config = dict(
    d_model=256,
    n_kv_head=2,
    d_mlp=704,
    norm_place='pre',
    norm_eps=1e-05,
    tie_embeddings=False,
    optimizer='adamw',
    decay_shape='linear',
    batch_tokens=65536,
    seq_len=256,
    steps=4130,
)
Each number is 200 + 30 x the weight over its row's rms, rounded and kept within 0 to 999. Layers, rows and columns count from 0. The size before them is the row's rms in percent of the matrix's.

# gate: layer 6 MLP gate, 704x256, rms 0.0724, rows 491-525, columns 0-63
# up: layer 6 MLP up, 704x256, rms 0.0677, rows 491-525, columns 0-63
# down: layer 6 MLP down (transposed), 704x256, rms 0.0668, rows 491-525, columns 0-63
gate491,102,196,237,160,194,224,263,187,168,186,201,199,184,221,200,202,184,238,211,194,244,188,215,169,202,178,203,166,213,244,226,235,178,243,177,205,169,193,206,183,187,220,213,197,212,187,192,162,206,257,186,168,168,191,177,263,185,236,186,201,179,186,211,168,149
up491,101,158,217,209,228,154,250,252,176,171,211,175,236,229,228,225,182,232,153,280,173,166,219,200,220,185,278,174,204,182,204,187,237,185,225,254,198,218,235,177,238,222,144,192,178,180,229,230,244,202,218,150,190,208,185,195,154,196,186,199,153,134,223,148,165
down491,102,224,167,186,210,209,164,229,198,225,153,184,175,227,200,206,152,190,169,201,191,198,200,241,183,210,194,229,179,201,176,171,216,182,211,196,203,242,156,183,214,235,181,204,182,169,186,192,192,239,205,196,174,166,241,211,207,186,190,158,210,149,152,162,169
gate492,093,168,181,229,198,242,247,217,246,188,187,187,173,146,241,230,217,148,203,217,151,240,192,218,196,177,206,201,197,203,178,167,210,245,176,207,211,232,199,186,218,246,214,202,262,161,172,211,165,235,214,187,237,194,179,174,143,205,250,132,238,224,227,201,233
up492,097,186,185,166,189,183,137,225,230,175,196,196,199,221,220,203,209,176,177,192,218,201,181,204,216,217,252,162,226,161,194,192,122,140,233,194,192,218,234,211,185,208,188,189,245,192,177,181,211,191,205,191,185,158,223,191,192,161,216,286,205,236,191,245,192
down492,099,213,217,214,142,232,163,210,149,193,212,160,217,179,176,211,117,175,164,182,139,177,241,250,186,222,160,214,187,199,202,207,213,153,230,175,181,194,215,185,143,165,223,188,182,200,180,180,165,161,200,154,202,220,173,213,239,188,264,222,169,239,142,188,159
gate493,102,223,195,190,218,201,171,197,197,152,245,181,212,245,237,246,227,187,241,202,171,185,248,216,187,213,205,198,243,201,185,202,229,190,137,174,113,222,201,254,235,176,164,254,254,235,159,212,211,176,217,215,168,160,191,173,227,156,225,173,175,206,244,198,198
up493,104,241,226,251,168,154,218,174,247,215,198,189,201,232,183,237,229,200,171,171,211,186,235,178,142,159,190,196,197,196,165,234,191,148,196,220,167,278,216,161,162,202,196,202,179,156,165,241,176,209,183,216,208,208,207,222,152,262,196,250,221,148,192,183,187
down493,101,219,170,153,167,208,223,233,248,275,198,207,229,193,168,155,148,204,217,199,188,199,194,156,224,219,121,213,164,240,265,225,157,208,214,160,237,192,206,162,167,217,187,217,212,148,217,214,172,157,188,173,163,203,164,209,201,206,172,158,195,190,215,168,190
gate494,093,224,177,189,180,221,246,212,208,147,158,255,226,228,230,162,230,248,182,248,185,170,190,227,264,204,203,147,211,204,164,198,192,218,188,226,231,213,147,154,237,178,197,185,230,239,191,261,177,164,260,204,214,197,163,192,173,194,172,142,192,200,206,209,203
up494,095,203,172,225,212,230,221,223,257,210,189,186,183,176,209,208,146,221,205,161,204,240,203,202,200,163,224,148,184,126,213,183,208,216,184,181,208,200,236,246,155,187,177,145,156,154,221,149,200,224,180,152,213,176,188,171,178,169,165,220,206,177,191,169,197
down494,094,235,193,233,230,164,217,206,211,210,111,201,226,157,161,238,164,155,202,186,202,180,196,171,230,211,159,201,234,228,216,202,198,179,202,156,227,200,228,194,179,206,232,206,173,216,168,209,185,229,209,228,178,230,156,226,242,223,179,215,226,130,215,198,222
gate495,099,251,184,198,170,190,189,217,207,232,131,254,209,184,167,222,200,163,186,204,178,192,245,221,175,247,159,180,215,241,261,195,189,168,186,206,158,222,232,207,191,181,235,176,218,154,185,170,155,210,225,189,169,192,204,279,139,150,255,230,164,198,223,211,184
up495,099,193,168,229,230,143,159,266,225,176,230,203,186,201,181,185,218,206,218,241,228,161,211,191,224,166,197,158,213,175,209,208,177,178,174,203,199,126,233,228,186,189,199,226,223,200,198,131,140,186,213,231,182,172,187,225,229,191,198,228,225,196,208,209,220
down495,100,199,234,171,233,185,173,187,209,264,266,223,195,180,216,209,227,222,205,182,224,204,184,203,178,200,155,217,250,241,183,187,174,221,194,160,162,228,164,236,169,194,196,178,197,167,147,220,222,229,192,234,180,224,247,224,216,215,213,216,201,213,206,264,219
gate496,100,215,191,113,225,200,229,196,218,195,189,208,252,217,204,195,173,186,275,222,216,226,232,267,220,229,149,159,196,184,245,264,189,193,118,221,220,164,201,220,225,199,164,175,245,225,208,215,249,231,241,200,156,203,196,221,235,228,142,173,229,165,210,224,242
up496,099,231,271,189,225,157,214,178,159,210,205,197,204,191,225,188,192,229,239,197,211,211,162,126,192,184,190,223,209,179,126,238,208,207,180,193,243,207,204,259,195,178,218,184,212,231,180,213,176,205,173,181,245,205,236,280,205,240,218,227,180,237,179,230,215
down496,100,215,156,199,214,187,190,185,244,182,188,172,177,187,209,193,254,206,164,193,145,223,164,198,191,169,190,202,240,172,184,149,234,176,155,247,235,197,223,178,212,252,246,164,150,191,188,229,167,199,209,139,214,239,252,161,195,201,227,187,181,232,147,219,196
gate497,093,189,184,158,184,193,175,196,216,193,185,171,251,223,202,211,173,235,128,200,252,179,151,166,207,227,185,187,189,226,204,181,205,224,227,223,196,185,156,156,203,160,204,195,228,174,203,143,197,216,182,257,189,203,212,204,201,172,200,176,161,116,245,210,176
up497,097,180,289,200,234,208,206,201,203,236,249,225,200,216,178,195,178,204,150,238,216,221,170,189,166,188,229,147,191,165,247,201,206,208,134,211,148,238,210,257,188,169,185,181,227,177,175,181,175,223,200,142,163,241,198,200,194,287,161,235,187,213,183,227,206
down497,098,200,221,180,228,199,205,190,222,142,197,238,161,279,154,165,155,184,184,202,190,193,186,216,213,184,159,200,182,217,176,187,199,147,175,201,175,199,151,188,98,224,160,218,203,155,204,183,215,250,206,188,175,224,201,172,199,185,218,240,245,202,221,264,197
gate498,098,157,234,164,225,198,253,223,240,156,245,197,224,147,176,194,174,177,209,221,183,164,195,260,203,202,167,215,168,220,158,172,197,258,197,163,213,165,194,245,201,181,239,204,205,243,168,184,206,289,241,228,172,133,144,160,142,161,222,212,197,183,209,180,173
up498,095,230,246,176,186,211,246,181,214,210,197,195,194,208,213,165,205,211,199,202,248,215,210,185,236,219,204,158,221,267,221,191,226,218,110,161,212,238,186,212,273,227,227,255,189,243,188,217,233,157,210,166,188,205,192,228,256,244,173,209,184,177,197,214,249
down498,098,261,187,221,186,214,209,166,224,177,221,231,221,257,231,217,187,232,133,152,187,237,212,181,218,217,173,218,229,162,243,234,184,192,172,218,171,194,209,206,186,211,221,185,245,210,192,154,211,164,149,243,167,246,257,225,235,169,205,213,138,191,223,207,197
gate499,101,181,200,219,206,199,186,199,205,269,204,220,206,305,184,218,173,185,252,186,167,177,118,199,165,195,138,187,172,229,213,236,190,204,207,197,150,249,146,233,198,224,192,224,191,176,186,179,208,186,202,214,235,164,211,238,215,218,199,191,189,156,219,230,150
up499,100,188,217,190,228,215,241,247,165,169,172,236,127,187,218,164,193,188,163,218,218,194,215,184,182,113,241,187,230,245,173,174,210,212,186,168,196,159,211,232,197,207,216,192,193,221,213,151,135,175,192,182,204,187,213,152,223,155,170,260,184,152,212,226,213
down499,101,189,241,236,206,200,233,202,206,194,231,185,240,198,248,221,236,217,210,205,190,204,199,206,149,166,197,169,190,189,211,170,198,156,122,207,217,183,216,241,155,202,215,244,185,189,188,237,259,203,189,132,243,237,254,215,194,192,217,228,230,185,158,193,187
gate500,101,215,226,187,179,164,124,172,207,182,190,236,158,205,116,161,158,174,202,178,266,173,186,160,197,212,171,213,189,213,241,189,216,150,246,204,241,214,205,227,221,224,213,171,162,185,169,188,143,183,216,211,229,220,171,134,220,201,183,189,205,152,184,173,223
up500,103,184,184,188,189,224,169,256,227,200,224,242,203,183,187,225,161,152,261,235,241,194,228,219,226,118,235,212,190,181,212,226,177,165,240,229,174,206,240,201,140,139,213,173,163,235,241,198,200,223,158,171,205,160,175,175,193,163,203,209,182,250,179,238,141
down500,103,147,167,189,233,165,236,246,155,189,202,198,167,210,216,249,242,181,252,199,206,208,281,182,179,230,209,201,204,172,159,177,242,142,201,247,222,208,184,214,192,195,201,220,210,183,201,124,178,249,180,201,142,213,169,194,212,182,190,248,203,212,189,161,198
gate501,099,203,228,163,172,231,198,207,226,208,175,162,156,238,214,180,199,180,261,219,218,169,184,205,181,224,165,215,167,181,196,202,176,203,246,177,194,182,205,282,208,237,234,151,188,111,211,195,168,185,216,173,199,108,262,194,221,183,228,224,214,148,187,136,209
up501,101,204,197,236,141,169,250,189,151,217,166,177,161,217,237,159,213,127,183,201,183,215,167,225,153,197,259,228,143,176,197,239,224,220,195,261,234,220,229,276,211,224,146,278,195,152,221,185,192,205,217,151,177,198,182,223,145,209,206,196,161,224,243,204,201
down501,102,211,186,180,162,219,204,207,205,148,216,155,170,183,175,242,203,130,127,175,159,226,203,272,243,192,240,192,230,203,253,202,219,201,235,207,186,238,201,215,257,212,229,193,238,188,173,207,201,243,222,186,198,217,200,197,150,206,201,206,116,213,177,167,176
gate502,104,159,235,194,211,177,143,204,194,223,203,243,162,213,216,200,248,196,229,200,229,235,221,245,159,171,188,238,233,198,224,162,226,218,162,254,187,145,271,167,215,180,207,165,230,195,221,189,213,152,175,233,199,224,231,252,216,199,195,215,189,194,193,190,236
up502,102,252,199,235,176,202,204,218,241,186,118,196,166,211,219,159,128,192,136,225,121,185,208,170,216,185,238,179,202,207,145,220,216,203,191,161,196,189,220,173,218,189,219,229,195,151,197,242,219,257,244,186,223,177,230,209,161,135,168,178,220,216,261,223,201
down502,102,181,182,114,228,236,190,219,217,162,252,227,196,271,175,218,225,187,204,194,124,215,240,185,186,178,195,199,192,141,231,243,114,193,238,187,197,195,184,211,197,210,215,184,193,231,169,196,174,244,191,231,210,222,147,171,247,176,233,200,200,209,295,227,207
gate503,101,258,248,217,237,195,231,243,255,199,193,184,223,180,226,198,257,242,186,243,239,237,235,217,162,177,165,169,210,151,163,172,230,217,149,221,162,191,196,201,211,223,189,155,191,222,230,200,192,204,189,191,191,184,177,193,190,156,210,232,199,215,201,200,158
up503,103,228,209,224,172,194,203,202,199,185,111,187,192,210,183,212,194,174,215,224,275,253,181,199,208,199,156,223,249,186,133,172,139,192,192,203,171,217,190,160,196,213,150,163,212,238,196,155,241,209,237,192,197,176,183,157,196,177,166,171,207,187,194,182,208
down503,103,213,200,239,224,224,220,233,216,245,246,238,210,182,196,275,156,239,174,170,257,197,201,210,251,219,218,196,134,202,274,213,217,228,251,141,272,138,168,219,233,172,199,200,227,177,193,226,169,189,194,202,237,203,159,224,154,188,227,220,222,215,156,180,200
gate504,103,199,174,166,227,299,202,207,205,248,163,237,191,230,198,223,181,222,274,232,224,192,184,193,222,131,189,219,188,228,180,243,199,205,214,199,218,219,180,194,157,167,203,156,211,171,229,232,219,197,190,244,220,250,178,154,189,174,180,157,176,214,176,196,192
up504,100,222,164,169,133,162,141,220,249,211,275,165,188,180,178,200,240,224,207,232,180,153,217,174,128,209,205,237,222,153,236,180,217,180,156,203,177,192,196,170,132,210,129,249,220,158,265,194,154,229,202,212,197,186,221,206,194,188,197,217,217,226,173,174,240
down504,101,213,222,225,208,157,192,195,173,136,167,182,233,203,158,191,200,185,154,145,175,175,247,203,218,258,195,186,203,227,205,153,192,206,243,222,145,204,232,146,186,217,222,160,212,203,168,183,195,174,221,164,178,181,252,177,209,202,185,199,236,139,244,200,249
gate505,100,201,215,137,240,243,267,208,196,178,237,228,194,209,199,211,199,204,166,260,199,173,181,242,160,170,225,209,246,213,207,161,210,167,193,161,204,158,160,205,235,183,230,137,215,197,231,179,184,222,187,167,222,224,227,216,221,235,140,138,163,237,197,172,216
up505,100,171,168,222,173,177,196,247,181,172,132,195,191,228,198,166,209,171,191,185,205,221,213,190,178,169,185,169,159,193,189,247,222,214,246,220,214,186,213,241,155,204,151,191,236,282,179,215,159,202,243,183,197,162,224,200,227,210,213,139,210,216,184,225,256
down505,097,183,190,192,193,231,187,270,189,185,201,179,195,220,239,204,168,153,207,207,167,192,228,203,241,152,179,162,156,176,177,187,217,232,247,162,191,166,171,233,180,177,203,210,210,250,199,216,176,221,243,127,186,192,247,199,207,176,245,185,149,219,204,172,249
gate506,098,213,203,196,247,182,201,133,210,164,202,202,170,168,179,247,202,197,196,231,183,192,286,206,257,192,230,168,211,195,180,223,187,235,255,183,180,231,162,187,206,157,250,202,230,133,176,144,221,231,158,246,216,145,183,208,179,178,188,183,155,203,222,141,187
up506,101,178,197,181,174,275,210,192,207,206,171,219,248,200,225,228,204,207,183,152,174,233,208,213,201,184,157,192,184,206,211,200,193,172,130,182,191,215,189,237,227,180,166,196,239,215,239,215,137,184,209,213,229,178,174,202,221,187,171,237,172,206,201,148,222
down506,101,176,156,212,136,194,179,281,208,230,186,210,211,214,125,173,223,203,224,222,160,198,146,206,196,211,250,139,202,223,213,181,158,181,241,136,180,217,216,214,208,190,232,192,184,191,202,159,191,184,177,144,213,217,217,208,183,228,233,217,191,218,171,234,172
gate507,099,202,246,229,177,210,225,228,186,174,178,202,194,193,148,181,215,210,234,192,211,255,172,192,228,148,206,232,168,229,182,188,226,224,147,143,244,139,223,234,204,250,250,210,194,287,231,196,199,124,182,164,205,178,189,189,212,222,184,170,186,222,211,216,186
up507,100,181,159,194,172,211,153,219,157,133,174,178,181,179,193,187,235,250,233,185,216,194,146,305,201,219,235,177,205,201,203,159,207,201,158,176,184,152,178,221,190,199,223,194,233,222,243,180,223,228,250,132,240,186,183,179,246,233,243,192,186,174,186,226,241
down507,100,193,237,216,197,211,248,240,204,181,250,201,148,243,193,206,266,183,198,216,232,209,192,166,166,108,225,230,237,235,197,181,194,209,200,207,178,203,219,258,236,204,184,190,216,243,270,256,217,187,196,169,205,149,169,187,184,206,142,184,225,275,169,208,171
gate508,099,229,187,160,216,237,252,199,208,258,193,244,168,189,191,222,147,222,138,238,215,186,202,230,204,225,192,206,180,223,259,191,178,208,186,250,241,240,141,208,161,235,243,197,192,223,203,241,230,202,193,217,201,291,152,157,149,212,141,199,196,185,248,217,184
up508,098,187,184,168,227,212,234,249,159,219,218,183,234,257,216,186,236,208,214,197,206,188,167,182,304,213,153,166,205,166,184,231,208,178,154,198,192,206,150,216,247,176,182,256,178,217,194,192,235,224,168,241,215,188,175,250,201,137,225,210,210,230,192,204,160
down508,098,198,172,236,167,223,227,180,244,214,205,186,212,147,179,154,209,207,199,182,207,235,191,201,222,170,271,258,208,211,175,211,210,231,205,176,235,180,258,174,188,256,189,168,166,222,223,229,220,223,224,197,225,188,183,210,137,176,187,234,204,292,209,204,179
gate509,099,247,240,213,228,237,143,177,193,180,207,175,197,200,174,206,192,227,207,261,146,213,244,206,174,245,168,210,152,226,239,191,187,240,179,186,230,173,230,223,236,177,162,184,210,201,165,228,219,151,174,204,163,229,184,212,208,222,228,205,197,129,247,163,132
up509,101,203,224,216,178,238,177,186,249,192,174,183,183,204,215,195,219,216,195,206,183,199,236,197,200,272,201,167,199,232,236,234,175,108,169,170,163,181,212,234,251,143,123,167,181,227,201,227,233,172,198,249,179,194,191,215,260,217,248,169,202,173,239,175,184
down509,097,200,212,173,240,149,152,171,187,157,195,182,189,211,134,210,179,177,181,176,188,193,182,225,135,148,188,258,205,201,181,187,217,230,165,266,209,197,171,219,210,188,154,245,146,216,208,191,227,212,199,212,182,152,168,243,195,182,244,204,204,214,214,171,203
gate510,094,173,220,215,187,179,199,227,200,232,233,190,281,217,192,208,168,188,197,208,198,242,243,186,228,214,206,201,224,178,221,250,198,208,174,184,201,226,228,232,260,146,195,206,210,213,158,244,196,177,160,184,200,218,181,204,175,202,177,254,156,151,153,201,251
up510,093,213,223,186,164,95,187,165,133,172,179,182,227,243,188,244,176,183,221,179,215,243,232,185,217,223,227,195,186,195,192,190,201,200,184,179,202,210,198,237,238,133,181,211,207,220,218,169,188,175,234,198,202,211,201,198,204,209,189,195,189,188,198,216,236
down510,094,151,165,233,227,213,244,212,170,268,193,234,229,254,205,183,214,158,141,194,183,195,166,224,217,214,196,182,186,232,210,169,217,204,153,175,141,154,150,232,221,176,181,231,201,223,167,237,182,213,170,193,198,219,151,201,162,182,211,221,189,184,197,198,228
gate511,101,213,191,227,192,203,197,230,160,205,182,167,196,183,211,192,241,213,194,203,181,225,193,152,199,192,159,184,159,175,196,200,199,221,223,221,263,214,182,225,155,189,179,201,248,201,245,220,203,183,207,250,185,190,241,175,195,176,152,246,185,198,193,193,191
up511,099,192,232,220,184,223,223,184,204,131,227,242,191,194,190,191,199,189,192,220,214,217,185,214,243,214,199,181,236,143,258,208,211,225,200,181,227,205,190,170,184,173,211,196,203,178,237,242,208,238,185,169,194,150,231,255,176,192,164,210,148,256,184,132,168
down511,098,235,219,217,189,243,222,214,220,212,183,161,183,210,211,224,193,241,167,155,257,227,213,212,162,195,257,209,195,200,191,213,160,157,216,207,201,192,213,163,229,193,241,248,173,207,176,194,218,205,218,223,167,232,142,208,193,236,171,223,225,202,260,238,198
gate512,093,208,229,188,221,229,223,253,144,195,183,224,210,219,212,274,170,198,197,170,179,232,255,213,142,219,192,218,167,212,247,208,233,187,195,206,181,225,188,188,200,177,197,156,230,163,146,173,143,180,221,215,204,169,219,220,180,188,219,151,203,152,225,282,203
up512,093,219,200,210,259,183,150,183,243,227,173,233,171,188,181,177,209,181,192,265,163,193,207,213,212,219,232,232,222,184,165,195,198,221,166,220,141,196,220,140,192,279,243,215,198,245,188,159,191,166,146,250,165,182,239,185,186,206,275,226,205,149,222,196,224
down512,097,191,187,245,247,205,201,191,211,229,239,192,246,149,242,238,192,211,209,215,208,206,204,162,196,158,146,194,218,188,213,202,195,202,185,138,189,185,240,161,204,207,194,167,149,164,189,223,214,224,219,149,194,240,185,186,175,209,158,203,223,191,178,166,204
gate513,100,169,248,186,225,246,203,184,209,152,156,208,158,198,255,245,224,179,160,223,220,217,204,211,193,180,202,163,196,188,220,246,200,223,241,217,162,201,204,192,208,232,271,129,203,202,194,212,220,260,225,221,165,196,200,202,229,193,200,230,173,227,210,187,181
up513,098,187,185,227,172,200,231,198,129,198,159,203,233,195,195,228,217,273,217,207,198,239,231,168,224,210,195,250,155,227,225,165,181,231,238,223,241,176,235,218,192,248,208,217,195,225,256,203,234,174,209,170,235,214,228,182,195,151,195,189,204,168,239,192,190
down513,101,224,149,202,152,182,235,190,196,210,193,218,253,222,203,153,164,207,204,144,179,168,165,204,185,192,208,181,216,215,185,185,218,219,193,153,191,226,184,255,179,193,177,171,217,119,163,250,204,202,187,214,199,226,210,197,233,152,215,134,208,178,248,218,184
gate514,102,238,195,217,248,184,265,156,206,283,194,182,198,174,201,212,209,176,160,192,187,167,168,239,162,198,143,202,196,207,182,149,223,192,210,224,222,176,215,244,187,208,161,181,282,220,213,192,182,181,233,185,213,219,262,224,207,204,173,227,168,169,196,182,190
up514,103,211,173,168,179,180,178,229,155,185,190,213,216,186,247,180,149,189,160,202,224,212,235,241,169,197,219,228,199,234,243,193,261,189,278,155,194,160,196,208,146,175,191,205,218,183,253,205,217,218,227,244,186,245,227,224,254,268,175,185,180,192,176,132,221
down514,104,165,201,177,269,147,195,184,226,293,196,224,133,244,237,191,259,175,142,186,217,215,214,214,179,191,142,137,216,203,235,179,214,213,198,188,232,222,141,135,186,197,212,190,219,215,188,196,192,207,243,213,244,219,230,164,171,234,197,205,178,197,188,168,235
gate515,109,211,212,229,226,211,215,204,203,165,209,230,197,206,180,112,169,194,194,171,184,171,156,224,227,218,208,211,189,210,216,246,202,228,271,162,227,223,247,165,183,184,218,224,196,192,133,251,202,181,197,203,222,151,175,211,198,202,195,214,182,188,224,210,262
up515,100,156,213,168,196,177,210,283,228,187,209,183,224,243,217,148,176,215,193,220,176,198,226,194,229,145,200,227,183,191,232,192,209,185,181,180,202,230,196,179,173,210,193,215,198,173,211,205,201,202,227,206,178,186,243,193,124,195,197,226,148,160,188,203,176
down515,100,191,183,113,196,266,152,194,192,187,220,220,225,183,192,225,224,224,229,198,203,162,207,232,196,217,115,202,192,192,158,238,187,230,233,229,206,187,192,197,183,169,192,139,179,240,234,200,193,187,196,207,197,192,224,188,229,162,242,175,235,225,186,183,208
gate516,099,204,177,213,142,199,244,182,177,154,160,191,133,220,210,238,215,167,205,221,167,216,195,183,220,171,249,157,205,270,167,180,177,214,212,199,158,236,140,206,219,184,220,198,195,164,177,186,212,210,183,271,174,180,177,171,220,192,183,225,192,196,191,160,234
up516,099,215,206,201,227,186,221,182,219,229,197,204,180,205,166,205,149,180,240,200,142,201,194,163,163,234,223,221,144,207,215,196,204,237,153,194,274,170,179,168,228,213,242,167,232,174,253,168,250,180,207,190,193,186,138,250,214,233,220,233,193,199,236,237,159
down516,101,143,224,200,178,177,195,225,267,175,210,214,215,208,176,172,165,169,224,229,253,203,213,142,215,171,215,232,213,180,198,153,220,237,165,184,252,229,259,176,230,234,172,210,185,198,207,198,216,213,187,225,165,193,169,165,183,210,228,196,236,179,190,168,213
gate517,103,217,212,209,179,195,175,175,228,205,194,243,238,182,188,234,183,253,220,243,168,226,214,176,186,231,207,193,186,236,187,173,247,195,181,184,168,141,179,232,200,199,194,193,230,206,209,210,179,142,227,143,156,208,244,185,284,148,229,208,201,194,220,178,230
up517,100,276,186,236,196,239,200,224,204,196,193,197,208,219,209,164,238,153,202,137,198,173,219,193,173,190,218,197,198,236,274,179,204,215,207,192,193,182,304,196,158,175,164,229,189,216,157,212,187,194,195,193,183,198,264,173,206,206,153,218,179,203,182,181,200
down517,101,192,179,199,210,243,205,176,146,200,252,188,222,224,180,215,225,199,235,224,213,213,211,224,244,189,209,197,189,159,154,260,185,196,179,173,173,235,180,177,163,249,247,194,172,148,210,209,201,231,166,188,249,180,167,228,111,228,196,200,160,213,186,168,224
gate518,102,245,196,204,190,222,245,168,186,163,156,213,197,203,157,144,156,200,245,178,183,218,178,169,189,225,234,164,184,225,202,167,234,172,174,203,216,194,231,216,193,169,180,182,193,141,212,215,220,212,190,226,159,212,204,217,197,264,211,190,164,216,158,190,271
up518,100,196,202,168,235,172,243,221,138,208,188,140,232,188,227,197,188,249,201,232,121,159,247,164,231,166,230,193,168,211,220,200,159,134,193,189,193,231,233,236,212,178,177,211,172,220,229,233,209,235,176,189,179,192,198,256,183,201,159,168,215,206,199,170,183
down518,103,237,225,202,219,218,196,205,180,229,224,147,261,277,220,166,191,241,234,169,235,140,181,151,183,237,227,191,236,212,175,161,141,206,230,180,205,203,223,230,171,197,166,148,141,219,199,212,244,204,163,196,130,163,192,228,160,191,205,224,225,204,153,180,216
gate519,107,207,234,214,165,186,196,205,180,134,169,250,249,205,239,273,203,191,162,190,178,249,232,155,225,188,183,247,180,207,179,167,152,222,185,217,197,204,205,237,221,186,245,227,195,179,174,144,215,209,182,220,185,196,206,172,140,212,164,190,206,174,254,188,213
up519,103,163,173,209,204,218,167,197,211,209,187,163,219,179,189,185,228,144,202,212,239,191,169,208,218,198,211,146,217,242,177,207,224,186,241,215,212,300,145,230,231,227,188,249,244,224,187,206,194,255,227,156,206,165,207,149,191,257,280,208,168,177,193,188,158
down519,103,234,253,245,189,190,214,163,195,259,187,156,136,139,231,174,183,250,161,177,180,181,175,150,217,173,202,214,164,191,201,232,216,188,189,216,193,221,233,163,215,171,155,213,128,253,160,270,166,169,225,171,223,162,138,252,200,249,134,215,219,257,155,156,221
gate520,097,206,201,216,200,215,247,179,221,165,192,209,119,211,200,202,216,260,175,240,183,213,183,210,225,264,150,183,253,154,208,210,186,191,200,198,198,191,190,181,152,146,220,140,249,199,161,208,184,215,237,211,189,214,198,208,183,247,182,190,159,155,243,214,225
up520,098,225,215,191,188,226,262,233,199,143,163,201,216,206,205,264,215,227,226,146,214,165,239,212,253,233,198,236,211,229,245,178,186,229,216,222,264,150,147,244,133,236,220,206,179,206,263,220,205,148,189,251,230,226,225,192,213,165,206,216,211,217,168,211,236
down520,099,168,186,181,167,196,142,154,217,194,243,203,238,225,211,226,195,194,210,224,171,212,162,227,193,255,180,191,227,178,191,200,175,135,203,252,172,242,251,188,204,179,219,137,179,184,223,195,245,242,219,213,197,189,225,172,226,186,167,144,199,195,204,210,210
gate521,101,166,173,162,185,218,166,238,217,217,177,183,193,188,262,183,171,168,237,199,153,236,252,215,206,198,85,213,179,248,212,137,133,233,198,165,182,186,157,202,204,209,212,231,209,197,171,216,178,174,209,194,182,230,177,169,180,195,231,208,223,128,197,229,200
up521,098,179,229,206,129,194,196,179,190,210,216,220,239,199,239,160,217,185,182,232,225,203,224,217,177,236,178,232,179,238,181,169,188,221,160,175,254,235,211,231,176,208,159,233,191,192,228,182,187,177,164,191,185,199,282,213,227,195,166,194,198,200,184,222,174
down521,098,213,206,197,180,202,173,132,169,277,194,210,253,197,180,220,202,162,202,256,184,215,189,296,201,263,237,228,196,195,190,251,170,215,146,235,177,213,169,282,218,169,206,207,240,224,188,199,241,222,216,180,213,204,179,199,171,206,226,227,249,186,197,160,227
gate522,102,227,195,161,163,190,225,186,134,147,226,231,191,213,218,198,202,189,182,172,180,231,195,209,202,208,134,191,198,182,244,246,233,221,212,98,167,222,181,203,241,249,248,180,206,178,196,209,205,133,218,221,144,232,196,176,186,233,249,233,204,200,190,131,191
up522,100,184,217,207,231,209,220,214,208,213,223,149,206,208,225,221,196,168,204,155,248,160,278,162,213,212,234,221,179,193,215,216,178,169,222,168,201,220,129,225,159,198,205,176,138,151,254,222,190,164,252,188,187,211,258,151,209,200,188,194,166,202,115,200,214
down522,100,231,221,147,210,180,243,183,173,194,255,228,268,196,168,100,197,178,203,178,217,229,167,221,144,212,159,180,196,196,176,230,175,257,184,107,189,193,199,232,200,225,183,215,218,208,177,183,212,178,229,230,180,205,159,213,199,276,177,225,239,225,201,213,182
gate523,100,222,198,186,188,164,196,184,249,209,203,223,215,172,228,191,158,199,248,250,198,197,156,166,209,169,182,197,186,222,207,232,203,178,173,197,217,229,231,224,190,263,226,204,241,215,197,161,159,216,199,205,222,177,238,188,261,192,199,242,182,203,205,183,180
up523,098,278,247,226,200,225,199,179,186,210,139,186,249,192,239,233,255,200,208,211,172,227,183,222,163,209,165,195,231,193,137,193,189,133,195,235,236,173,207,191,185,230,266,208,149,183,179,219,164,209,201,253,215,223,173,225,164,206,153,227,158,213,200,230,221
down523,100,199,162,187,164,232,168,205,236,212,191,182,185,239,162,152,138,233,195,187,205,257,208,155,202,222,280,185,219,120,230,234,238,185,195,170,173,187,198,215,158,227,194,201,184,207,256,221,206,226,187,206,220,215,272,224,179,167,245,212,152,196,175,180,135
gate524,100,226,224,231,194,207,216,141,201,183,204,206,229,165,252,206,241,135,182,185,185,233,172,225,185,210,133,170,123,210,179,228,216,277,241,199,200,246,209,172,210,184,155,214,204,198,178,222,242,185,227,176,231,200,243,165,251,185,211,238,198,192,203,217,207
up524,096,162,208,206,168,192,205,150,257,183,228,231,188,240,192,195,192,227,199,207,217,227,222,162,209,176,173,176,169,181,137,219,193,180,236,210,195,231,237,207,200,153,217,154,181,199,129,148,222,159,249,229,249,178,259,211,243,197,193,196,197,222,189,262,240
down524,098,248,243,134,187,157,129,213,161,186,168,196,228,216,206,200,230,196,184,199,233,205,225,185,187,219,175,193,202,206,193,221,184,198,203,189,199,163,209,138,148,223,178,195,207,227,167,207,206,183,184,172,206,134,167,158,180,249,203,197,227,182,242,207,176
gate525,096,213,185,166,248,246,221,201,219,181,215,192,230,203,200,190,194,198,187,230,233,178,256,259,235,207,178,235,201,184,240,174,215,188,232,178,224,230,229,241,128,192,278,181,216,210,198,210,231,159,160,170,184,191,225,161,230,244,183,210,214,162,190,167,237
up525,101,177,211,158,140,234,145,190,182,182,203,228,196,238,259,232,167,164,172,173,158,223,186,165,139,215,203,223,253,178,181,177,211,231,243,236,223,213,195,147,224,195,217,170,198,191,199,219,276,200,163,179,193,233,204,222,196,153,167,212,160,216,188,206,158
down525,101,187,214,229,224,173,187,223,198,224,195,222,224,227,160,206,236,217,204,119,219,191,205,169,186,231,178,187,201,151,200,187,208,170,213,201,191,171,212,227,212,209,183,233,208,201,206,252,175,186,198,239,195,192,186,270,185,202,221,205,230,217,250,189,158